Part of a small language model's weights.
Size: vocabulary 8192, 1.03M parameters.
Training: a variant of Muon for these matrices, 97M tokens, 11882 steps.
Each number is 500 + 50 x the weight over its row's rms, rounded and kept within 0 to 999. Layers, rows and columns count from 0. Numbers have three digits each. The size before them is the row's rms in percent of the matrix's.

# down: layer 7 MLP down (transposed), 256x64, rms 0.139, rows 181-255, columns 0-63
# up: layer 7 MLP up, 256x64, rms 0.247, rows 182-255, columns 0-63
down181 105:426534435614616516514441495629546507520449568486414551486534510536509465500467442419482496464504438508461436547529541543477463475447463473484408587578481486557491471536454593477492465490505529
up182 106:497510557512458486590506549445502452441598456480459545518596444436420518435575527547549505504538485548490449544517501561497522367406491522516549541431518476419559471531571503484425512562439488
down182 124:585511435536528467544454511617540522538456508601534466442416483490528424538446448493480579545449548446493513412516476433493523576528518488564457449498545518609537465454417518532478499399511469
up183 093:523423480465579477517595590524567490560609433549457543562520443473504517447543552521464494489514585507444524416503470481496539449413485370459516490489482468508472474558518551531477431495430590
down183 088:512486521504584521561460488437473511502579515418549478538401460590473402543526439551499468470475445477528473531460608570529423510509561528600553506444497516494560516390464501468560432463447503
up184 095:480532558483599543475521454448361434552522499533444533443439515499591467650414511465509530476486448464492504466477451524557481493448570503563457522545488513463501429551541526446535553540418492
down184 084:540480589488481516530538507547507422430507474423516524555458517454571391510584485490529516494558443485567477552516485549499455537494522496440551482446651446509497361545557451458422480490457489
up185 099:583528445484488441509539491500435520535536614414595452420448443561498516500525612536532568535627506467493461499501425462561445498488460481554509479471419425540475453494448474535534537445519527
down185 079:568526444419523562565488496562565447482476442549428492566454551560493443563487344520468483502413537422523467576535610480484556477501503489496509557492513580488477530468480554476470452507459425
up186 106:540555494469491590463460411533483499503486484549565481611521429431477502530531489503507570556463417614445488503444397476464564521499502519444488596534453431526545438416443492504534410524498532
down186 102:411380523573508439522506546514501546521418509481366467440494547508563512435459430537448541475470587433550527520483570557520523462533512519511466527458514525436499488571480509461429560576595466
up187 097:546552557476521498386561396530570523544492477559514462550448489529554432549520529578479512544520545525482467493523567494482497462537395400502488397524395531513569447457465488438505521472401517
down187 096:457444649545599459493502543519429498575509426442500487434443434478432577522489490433526463523579494580544593495523510463429414476465503543479452593544526466470465488551501526483468552490515506
up188 108:511503551496571494508436375561520559488493472427527440410505430552459512542505529453510485563597438483580556495462383496477435494485531511476552525481466459505483511510607544520556582581459441
down188 103:535524566517564474572459476614464433468507507485515411408496522568548517523505420437476494548531408479606481507479480429455450484443488592565423574526432512502561522549487478549509431543522471
up189 099:467556583449567519502460522399520486430423566435462395485590482527495538449558552509536455480519543435349582488529575498491500483479562502493556477480497548485520528416503522456422519508549502
down189 100:491536414442507443512528470593467484542484521539533409515458511429437516499453544430533479542475433531512509506561503529570555580334442585571533546426523547526471434523459486546534476466501552
up190 096:492532506474505451455514443556537489476492507496399530455537414492439462502392574565484536490421585468546436517497429496551485480469550474518495470458505561404508547554474647502477526608553453
down190 090:444439575562522428473454545527396439485526442430517459524497494451613498574525443472444451596515452512559529460496625580550465592545525510494532498516556463471500517500466447539443471540478456
up191 095:492485447502549565460550545546492532433423486580555542452458535482500491426517498551424485490529371513479466505559577600526492498526366461515478507459609439520531447460434499512558509531513579
down191 084:405448455539500479594442479467630490591577533549551544518527418532513556457533517485401591565532541570438478459453487448557474569432532487484485482530459439534490503528482502433446513459470478
up192 104:453512594517580669491566567478502535435538506515471517516491507431532529399455493528462450448494593487519543431478481413482444484472435535495512469469463436446552517452543534532563471519528595
down192 105:541430432466574549514579487512461430549531558456524549447436460484516555543466475506522474526432490590565465415526534447522492459544477586454564378474540497414531432533524567450491541560434524
up193 095:418517470566490510604516583520416434422549487516495495496583564471537553460533570549472476393514546440480501475520568481574502553478491540620520447460519446594437451438475465485485529496450495
down193 086:610528578406496489493610458540539474590478546487511485469440451482458445593472461511488514491515512424519503547479475477462464416524498424467494461466442658473538520468488527531569484591523463
up194 098:510504553479483441539502508540535474461521513562487523415530475482451546535523494498523447473508552582464570406554413435405520547461546512504455464442589435464550497502604577513464505544596379
down194 104:409518474510470576493438507521512516472684521570473541545449509469512485467436466463521520466483524570521607517374501518545474532460404503434509554519479503478442420519510483596522487478453531
up195 097:504469629550499471509458488528559491496527555491604511513474415530425503509527619568507474400467402438510552448521556432498507496477519493452584412467479443476595429499528480489533530445471514
down195 102:421487613495449540509489506419523490492520531541532509507570552540540553566502463468345494486576450543399581536452433489470527501531501548515496551563487422498522465440401481548462490421538493
up196 096:501507456527450426590492442589549565464496517407520496496513576450457440577524550510512559495525463517434547491449457432446455507450536410464485494453604515497498489574548447593610543522480454
down196 097:574480534508427548425385605455543503522438516507498334444518493503458542582533460534500480539446463569509534493515507499520507453546451564465438421469507477531479513488531517442545542615538503
up197 098:478410517523509500575547492512472478487544610571567407508470526542520446516521511541479572491537393429503489424438416486472474488478557510482568404477401531530481523472582568525532472591450466
down197 099:451481392526526559440563546474518514496530348472486493468565531513496467471506413523429561593480451608521445477457492541476591468591508446557500480398499500533510523521523537505507499486443579
up198 102:413496538382483443526544495408456482430569479576487497437450511505518472580505475438483467432503605534569486575486501430604484465515450534532536556500576474478528553535543507470531540540405547
down198 114:571487512455465512539528439438558402543447497563397563481505505502445510482401585442503549508541573452531518542538465464562525541475549468549597499443497395479425559500508504494423530543571452
up199 096:470533534510566551471506475436633505485491523503533459542407551530468547459554606535444451550497463547460531593557544469484473488454462482467382526467430412428541484477413545484566501505443504
down199 086:456487394576501488491587473526499494468541506457516490520546511459387501332530415596512599502520525491582467502558473476484560432469557431425520466469542514479452524514507502555489556484526550
up200 096:522525517463579500472460504458600567515565411546548494510414523588559518534483412426467509442570550526449570402523486490425474586462448450453566522496491412461456526567487493512494473506480575
down200 092:514428477428542448604536460537487480481471436404433511503432485460555522503507499532555409541511402546595423479490524547486558588498538472443530482518479578607541443465458552538535513497548440
up201 107:505571533567516497486532503536472574470439561538446376506525505443521407648500478507421549500497588456522554476556444501499552573473531520489543524429509511493449515487432461492571439450402487
down201 112:497535443432459510545470426461463510494481605499603447501512469482507503492468465459533483525526471405596593514490478518429539534552484615540461479500536425589504548358485475533515549454442528
up202 087:582486523490543558433474451419499502441518439532562543508462549512574546537488570535462606592542449569415436477474513518520491433485449469524510516505394516578533555452436480426486429428465534
down202 095:354450360584494524465475508554530491527458445496507530483528446542459508480510451497558407427521558452596546534563463411531507504543553482484490507498558538455516462537538566561440544553519452
up203 095:485613521515593478566568532502615609450502427460448449553484478490457458550597556521510494430496556531490451380448473439491525569434527518509477457509470437526544465580529506509492477488488468
down203 093:499444394496485515456496525513448480550522524648491611430443459609515512465503469515457477577431536491462571487494507388545494438567470519562443572468502510497499475460419561537485552497480522
up204 105:574534450516486540442444466452532461408474418482450570562465467495561419475449528552496584455505525453453486422483502574555528540521537365586565496447514565561501490455493513567505521499459422
down204 097:527531582536510389446532530623450523537566513412552399473553425493477562499530481420485435526424495556473532466497528526506412510523417575526441546504495482410522519469449537540514553510469536
up205 080:471468537550582481495460503487515573463509501464535574546505513543562463492448560479526495487605542500432432407511426606504520433503519488559426477483499449393585534519497560398448525530592472
down205 081:520522488404456544535535500511481465525479463591519587501466510491523598540486461616445544527546479517489509508449444468589484453393417438455509549527587475608484436441486509545470529401482498
up206 099:523559466538554551505552481585505476469461437568577592475461497412505516516526450494529497540425494500454483459468555472526414438436449466504540451476479481557526437545588591571514374502554425
down206 093:588474484489441444476534544449500521583443554502456440512460545576511387471491539471466517460575536461527453488512422585527453599514555607561423455549498451509546515463422422476510544492458540
up207 097:509569515405491478549509455606413570529486502523453447537589513467450460480466597536506540540466543421598473446487445448501539602549473561459533489424433516475550476482418499554558517543526502
down207 103:460500505496509557530545502539470437515523447548392500482583507533491514503519485524465347550543419553439458517566497517485490476508485458509443527470547524616496411411585482462437484593588513
up208 099:471516495439521456634603504546444512452477473454473536440508588446543434521576529505569460480443490487432513461592506516505575422465561454514556491513487472491472430454541601553457561482578513
down208 095:509357465565463495537383483516516492532457460527519536576584504427539513484487498527574536509522449443527517474536482415496571504546558441564536483430546594456523595508419456499509434516468441
up209 119:444510463458432393427524410422462441530500511458482537566441557520468470489598508550638537502490552478528524546414496538526519563517420461485514528489561440551481523523552584581523460537481515
down209 126:545492551473551509417549512463465435465550420489494551548584441501557437573569471542573436581425413516546542525527471446427488543512476517546546474508513392521527556418516503527449469443427543
up210 096:457444423495526492501551517413437513399418591509559525552568529508542504466515396499370556455532532462479454525556539522561438586431488465587486482472517517512583438485534474527511475555511483
down210 091:446497444480509519549418496494546535483487439555423495402450469585451510521541496529532439644557372535450485512443458495522613468540496512458555537456551451502418570491546510532480522487529529
up211 094:559447498514497482407576481497566576496565466502483493528416488455457443534483555594515474520517536586566487485591455474421396541522540428512410479420506581483498561530423464530529485565470469
down211 088:528544572525530524552538465528433498490356459457550500461532488461583562465549557546473525517562455449504614494585512540508527472526469456487471459418497421434507529436587429500459528469399503
up212 103:535480532422526550439590490417423552449544534531527547468525557450471495544491472517469489431531416537564582449349480495534524484460536415485525478454580575409499563493512466470444538518508529
down212 101:553530510479490536465530531502549557532519440510536509444450494539378443509568513432492514488467465455549536549619495535475502439456500653528498324525527541411454508482468471495517495518492524
up213 097:607548515455502491474489482544421492475491554478569493502397468511530484494494440542472580507503513479477453430509502513542537502494448444577506457494581576606586460418420493397543430462476599
down213 093:535412512507577528529473546522515536560521442493371479592498540548461464463495521444490465517567570626509554479498584495485422443435541448516462538469441408409440506542457524511528519522542451
up214 096:513424579543563510560583470525491547457455520580603449490511535552448505434435509439563543436563460556522468461423500434467450470488520493529586457477526437535430427436447586483574524483500482
down214 101:527467507554540503501557555438434499533557490527546527502485565457484496528402520476534487427504536492536466407454531482450527559416503448425559500631486542521451421420438530605578416501510537
up215 089:526436502519528479541505517558519540547486530520530496517514511544452530487564529588504512540542407492434385431495535460565525612455524471574555572411386484388513497446530490553534408498485471
down215 088:675504419456454438463542507481499463488480464460537438482621520464543426533540533481506441430540495458592605496483564490523585442492522523532495508489468483432464499559494500453526521420502561
up216 103:438552573437511539491478612517471489521461509481502474489432498462589550513524461518409545565461549546506404448477522554534523395461469485532570512507562522578402494571375502513537439504541482
down216 105:529537571602533531551550570459504405563452431495508424550419540473490444556549466421528545542458470531465469523485441571529487452517507522486468488543458499529491611517463520585450433373492474
up217 099:566520500463458538435458521535613429466475510526586465516475575496482561471502521574474573460465504547387452400559449536540459455520488466487561546488466520399537579426516442533510509555515587
down217 083:492458533472547453455486448498489609488428572458506551548509398422481499495440515488529446603501439558519504552471464483598510573489476564669451506473465475482551439497533472536479466435519514
up218 106:492483460452503524528451462425411487457493572494569482589463462553511556523515571522598588474524495516504614582489436497457497567511533459408582531548534496455407541437503450538529521502504408
down218 094:521458498523572426448597527549534457518489456490445508498479490519471601450516522456490503537557482531594473551560545537476529506536455455490405494444540573522474562548402451367516481532463379
up219 098:505499521531494444477459486566435446401463506559559566629510575454512481563462549505539542490480529532496520524414534476493489475468469431527514447428588612562486516568408431503450552523438456
down219 098:507469482528463591551555421349489570524514514534476531388521493552536461472509469457463573498561474437539459458557515438520568492510511557625515429532453502509583406488469494481526487491520439
up220 105:543533497445548469503518501511485589456481529512470465599485544524408523465592520520390482534464502443428606559512541559402605502410464470519500494477607442448458471518486488560513493472437497
down220 095:621537566393427577526573509439450510465550382464544440559524504484435496535476563530522430448496552570450506521543424433466522537492569420504449533479515513489481495516517551523475488524518405
up221 086:545551435508567457498547461495525567434474468558492387533478487598406532490398559449555484480489543479465566585533555519545371524526461464549508418563530461491465453516473490486531474569501445
down221 088:544413633519468505485486529553466593614429447463514517465515382462564476503556389550484523549504530541503470483523450520525532465521486481463465542420458541432538572507450493470426536458561506
up222 105:448539461481479484475418495548521429436556557521535537450404475527552528530388460485560530470523421542587475450495454544546471595449524519530453448459484554464619471464539595494502499553578529
down222 105:457500571554577488514504449533418516470511389492412595544563517526565508486466508462509504517578500477426495489512480552535463490509485472516499637492470481572518529471377477468463522394575418
up223 098:498521530433527519547467571455451440551476504511505468557511484531498569570475474504501526571466490403503543419466364462578423494482466535580512503482445466575436528523538466539427483644443488
down223 102:468532431506406534505447397561480582508458480383469557454525533445552438572639462480561462449485548552506506506489439458466460482542564514525500570493499537463468496601507457510541464542550551
up224 099:513497557543454437578584526446555526505530624551545570458496414433531496536549560546450548411532485462451511433516427558406406468497443506487423461470553515503550546500560509523556479518514487
down224 109:370522531518506517489517540562569455462495576492477487379544529443552407487470471479504466564511529498484544509506511620400488431526481511464541495500490468481466415464650507569489480527558528
up225 101:374541512553465518517554438521442548559486521584513481505529556468495479550526544474412485538481528569500510370451432485592473537522567500427543548492501468482457434412470505531589496502454599
down225 097:435571481450586546530487505537464520438581422543517498575568540499433531503429590432523522460546549568581423435495493507491519411442519456530523496418546469458505550487561442448493450426489565
up226 102:561543463469509423579543458409593472437465534513407439598405550515441500612538521565602498505421502545492494514499407538507546494517525479468452540489501474471491499449476555498465505545584471
down226 104:609482438453451572497441464504452524473583520519534503480471486536507515443452550522602494426521385543504554542454536442499424500482549569434503466436488490568427549470507563601485456582446502
up227 097:508455557521449549471517515520549513450453537520537375545470409563562475571545497430538418478548455493529500539487499615459394446473489492454522441522596445504457519443595457558480443469472525
down227 104:475512439475494584560464526457417493535527525547493491505584522453422536465483493546501478543454502430408531449568439521413559433520540428525538437516480601564437458439473558488506461622513557
up228 103:515566526414464489589509439566472548390511524545537510462574538488547426548461450486463470465489562475496500467550408506472585535504499516434598517431532501443467547424526524432576423546539565
down228 116:507534454517571463495524495522495592521483484508451493470490460380577531469535561494442444359592494479576474568604531564454463463495483468558443440580485482490466505439528455444553457484563539
up229 097:461481489455561477578506488568424613484531523534508428559471545500545604522430562577404473412567508595542455455547501444439496441453530500400518503503520477469502459506564428528505537529472500
down229 099:484397470553480526499479542529422486476527509505486561544523538520510513537423555472550428601508493531524499501435564481500423546514510512532482363442464504481477451611515476619603430499435454
up230 113:526460505524527490518536463565496448465574467527334608565543494439511460522505446525529530478406558482459569495568504475477544429497508483573512529409479546510463475447482435457627470548511530
down230 114:503471395518486477515480508565504575505444500495533527526539563424605547395555578510517509456501520384538486481598433512391478561511531546511462551407570521446495484539506463475443542472445479
up231 096:513481533552541480508521577505522478529509477553547458566537456509555465505490515541518455604492502415584595466503418451533532513493503400521542438560466513498399501516389459500458493545385612
down231 093:402435630494437468510546493487617518509526547564457483528508478481486510563507449400481487582461552581515478388474487502519529507483526543465497561379453459488486466528526494443521485549601477
up232 094:394574476490568544421445538541432618482440456527519493521460497508518518566466494430526538416471456479485540534573519510466409557513439527473578525563507402523501496467475514497536470461584609
down232 094:541471522484499455434504481495571451510510480538493447418545511467519447495460486547494517597547504623571524414403605491503521460495513440590479505434555596600467453508493453527441494510447417
up233 100:410522536531487492505492520501435459469570393567479556507618510503434398503467572468478487501486453439571562528558539476550440457513444547431540505500506445514527438563542497553491646532478490
down233 091:620530459575470544474444481470572480519460570523590486524537570498486494446500527557538492506463510432462507564443558545434522537470444524485545435434546500483569469396354544515523461444464542
up234 095:455456511458391484561480444451511502549512495519609556589524519507468461449527657527466495565443438587498461486570487467489505464497463495459508458461560453587468446495455542514461476577411462
down234 092:481484526542635446509501501523472455502439545511544402478539514451556485563455376538541608514471508454561441491540456517502481478472470420519566566520493426516477582409569459533480540468440550
up235 100:475598511413527535532537477426503533538434418467646525563460527492558484510520444520535534556620447509507528519549481474446520531469459417502451460552476446484537514415453526554511538535393488
down235 098:502398467434517562518496423508539465536538550449535502540452447436540617473460496456448551527508597445423559521488618511529524480415460511477540478420499588519513493551446554450527488478463585
up236 086:483492542506473581458581436462552547492498574411511496542469415494493481504555538550529527541566523556481404417502504465565488507483564524431399420546586552442503452468481463550572461484598468
down236 086:523521423475568496497526456507504453524470474483452435517428513438605470530419476601477456521453467476528442504481552529525546490522558470632481616469493423573412517491478495476578477557588462
up237 102:552535481521529574512503434592445564490500463427473441506425484590652530542485535501517506450514527478457543409510501495544470509508490535510454466436424443582409459489500596572543533518502571
down237 092:525550488549515517420504569470570506523471551538424378475406478442528503598406527512478464537478516539537553485465466432522539581544502563514424483501532449598482516459472486522584510385447501
up238 111:455493464422541565485521519460473475571493544491513427545495443580523510487586561595478488551423484474423554477489568415505546536464524511512433573467498470495350470396499448575529512539518539
down238 109:474458533489498537560453516531459520456526485499478548526550513469500629542456435647470584468426495537536542525541517574541502508532486410430519503528409559416490407418444461526436470489478531
up239 098:506458554488473497554429524534543563528538535461467519541405498528466502493468608476534553414445410521423493531513470556579596492469545441559482495479444513470441463424499552418478522602451592
down239 092:479509398462428460458501470497512444447453512531451434491490641576537545549430454553410506532520567554425489552515511559523487579501448550462473405582565566470516544482551466457465491512534471
up240 093:555531502544505550559419449475453529493542617538469479519461470585591533466523537510583580405573496467432420502487507528540540468465449450436480515467506542534405424380524505468506486509551473
down240 093:594543572512448535447564516477475460529515454514426484479404452414484512594490502567442451501568512563490474441371536533552514473526503508531474593461512498505581575439496543488500550454485394
up241 109:574477573433495532435465564477402512444471489564553520504579533559451460446559540480418594508573518509465485472553444437538578421463487529479547544448548516488516525493442425444437550471433562
down241 092:475501435588505525546450407527532491502506573448537455490482428446519493588415517531522456495427442501540579518497588502491482570483476509485496486542377558562539453497559488544608433408536458
up242 109:472538496479517555441438456448493486436465481490496468588439552462431543534564549522591548510452562445506522419461491424490480604539490481517493517544488464577523425497450460483427444618617516
down242 112:475511499484506485407446590510428492499483396589449458480499537390425424485533583484512516521430493599488528577504474457446472514475473547494425554610488466516566559496512526496526505592538547
up243 094:497608505556492476397567595477430401554556490503528501571503477572608492525423521505547471570521543449504496547488516510569500456503438450503518417517502481426455448423520469525418527547438519
down243 082:483438448460473461517439432462535538416481457556478514441539562450489533420431608439493544554486560578554521565465498513424492549493505597473610526528449498409499538497468519521600489471561488
up244 104:426549439546513432497560440387500420501497541619532463424476468549511484561527456528547523502604488528473509505514526432452486523469468464572511453419449466530554465513541576522558391568538509
down244 105:464406476502470584498485503503481471506509513400533519573423483431530537562524526520372587484494492585528578450429574562606495516540552566525491471509378504477500468512455507464500448487441533
up245 099:427465576521510482502452505464467477498557448603501464571497457402474543532560609542530509547376515602536518436506566490506485484522492516492554525421464425596465509511449507494419467547479576
down245 116:443505559518386497431478540478531474593523455509480471601523490496544439568572473444492421420527541508550441485535471453522489545421404479597470547500517558585545514507422435533468482538544549
up246 094:485572516570519442489593529465496456415517424557465428576512519422521441539514621476580486507558512536566565558541453501520497491428530511531475516570453551466549514434420591520496503510485415
down246 099:552489498545536534528520467490450535486499485476419540443597528485503518580522384553524489422535458466428509436394472566467528496569533397496497564527443579586440473585487470553452544441496523
up247 102:466561567436430484468429546474482581433491490513512498425487593523365465502579450564567578522438502465582482464510516512556502458442520524566565493482481482450452518544382495509456476435509459
down247 112:524489533512600547511521480484518449482488539593404530488556520441497536469498519586534495543509501519450542584511452510601531483428418517460363443538553497496409511529515403464507531433441425
up248 097:590541639537522445492478416524514576511562534510415506496463488530491554512435630549502435437478509502472604537491501484410502439430424498479529532528417506494470505460553416512473520470465504
down248 108:376472429495428603506466591474490426439471528512534576545532453579525492538539390468492538467475452510450431504485561534610485504517555472511490434435547510486535501525414548485546520578488518
up249 102:542547458480520525527559477479476572535542418552495568410529502504589601477547439467557576573523546519471557459487458451520553438483450457451556413434494496469497529541459510428465391540498408
down249 102:524495635508418486441471562539555533456523515485445495496535583471491406438511475463473445377465522440441499522499438453503576481471608487492515489480510562599580514471506557561463547545450513
up250 103:454490521494511514556473461490509620512442547505528603428463509543569475563443512472502494528578474634443534461471497534553521475488552379435486476452506536487412465437386526436544501516535482
down250 103:534476496444526547516413612495469447488536514514494548451559546425618495551365605471485449502521449572543503492544443489503541442468500418443471562488546533535476557430407517516510493475509537
up251 093:462557549458507481506493499451593537498509461573506490466548561581484492468471580454573577406514447546505521521528424476592501412499572457542484595460439444493390493536528453467526423438455491
down251 095:487472476529454513502561481492435541508465498514426526443562559547435481570420383606477537568464632421494478579447515439537407541470564573516510549481476491498490489509542551505497483485490411
up252 107:396519574593547490498522526541517449495510494536483398455494490538536348491474476449451532554534547414468475538479468484484568515501548482550494469556572437422565520410483512456609501531457537
down252 101:567439465433496531499488526431461678491546518490472453518475570467505570522462607457607442406571486529579459442530441516511489453476471461435540449541475524516509551504509532458553481507454518
up253 106:441507496376519508494543536453543586507564512480522442450428633531473543478520539576459512457418509565470442530472572552506527523526479491458520473468389540455434442493583494580481422490544493
down253 096:569493489381503552413593498428429566533512433508542505541541515525484574490545560478522543527545470481547507514485525537480490419466536386483498504456441521453673495496410500474459529479488508
up254 094:419516500548549629493404560556555542519464465494467452548533437449513546534485561498505509448434480460472586433500551501548454563459415472488470584497572530546478455457433418486488531550548419
down254 098:462538535564593520488558530444414507469519353523476482514506506442488492518432511587627513464431519430551476577501562539524413468504466425512506537475497477480530560411500486516485526431585503
up255 094:479559473500511451521525478472532535421456420522486496471479419598604444431530472611470524497566523585433578427534517489553521473540472535510430478458504482480445518577592392561466520507465502
down255 078:517447472536483534536444535484485504600460578523494495466492554414445471564458516447468470467513483578556411434467540509482464590461533455494515407460524517504508457457492518459575477543690532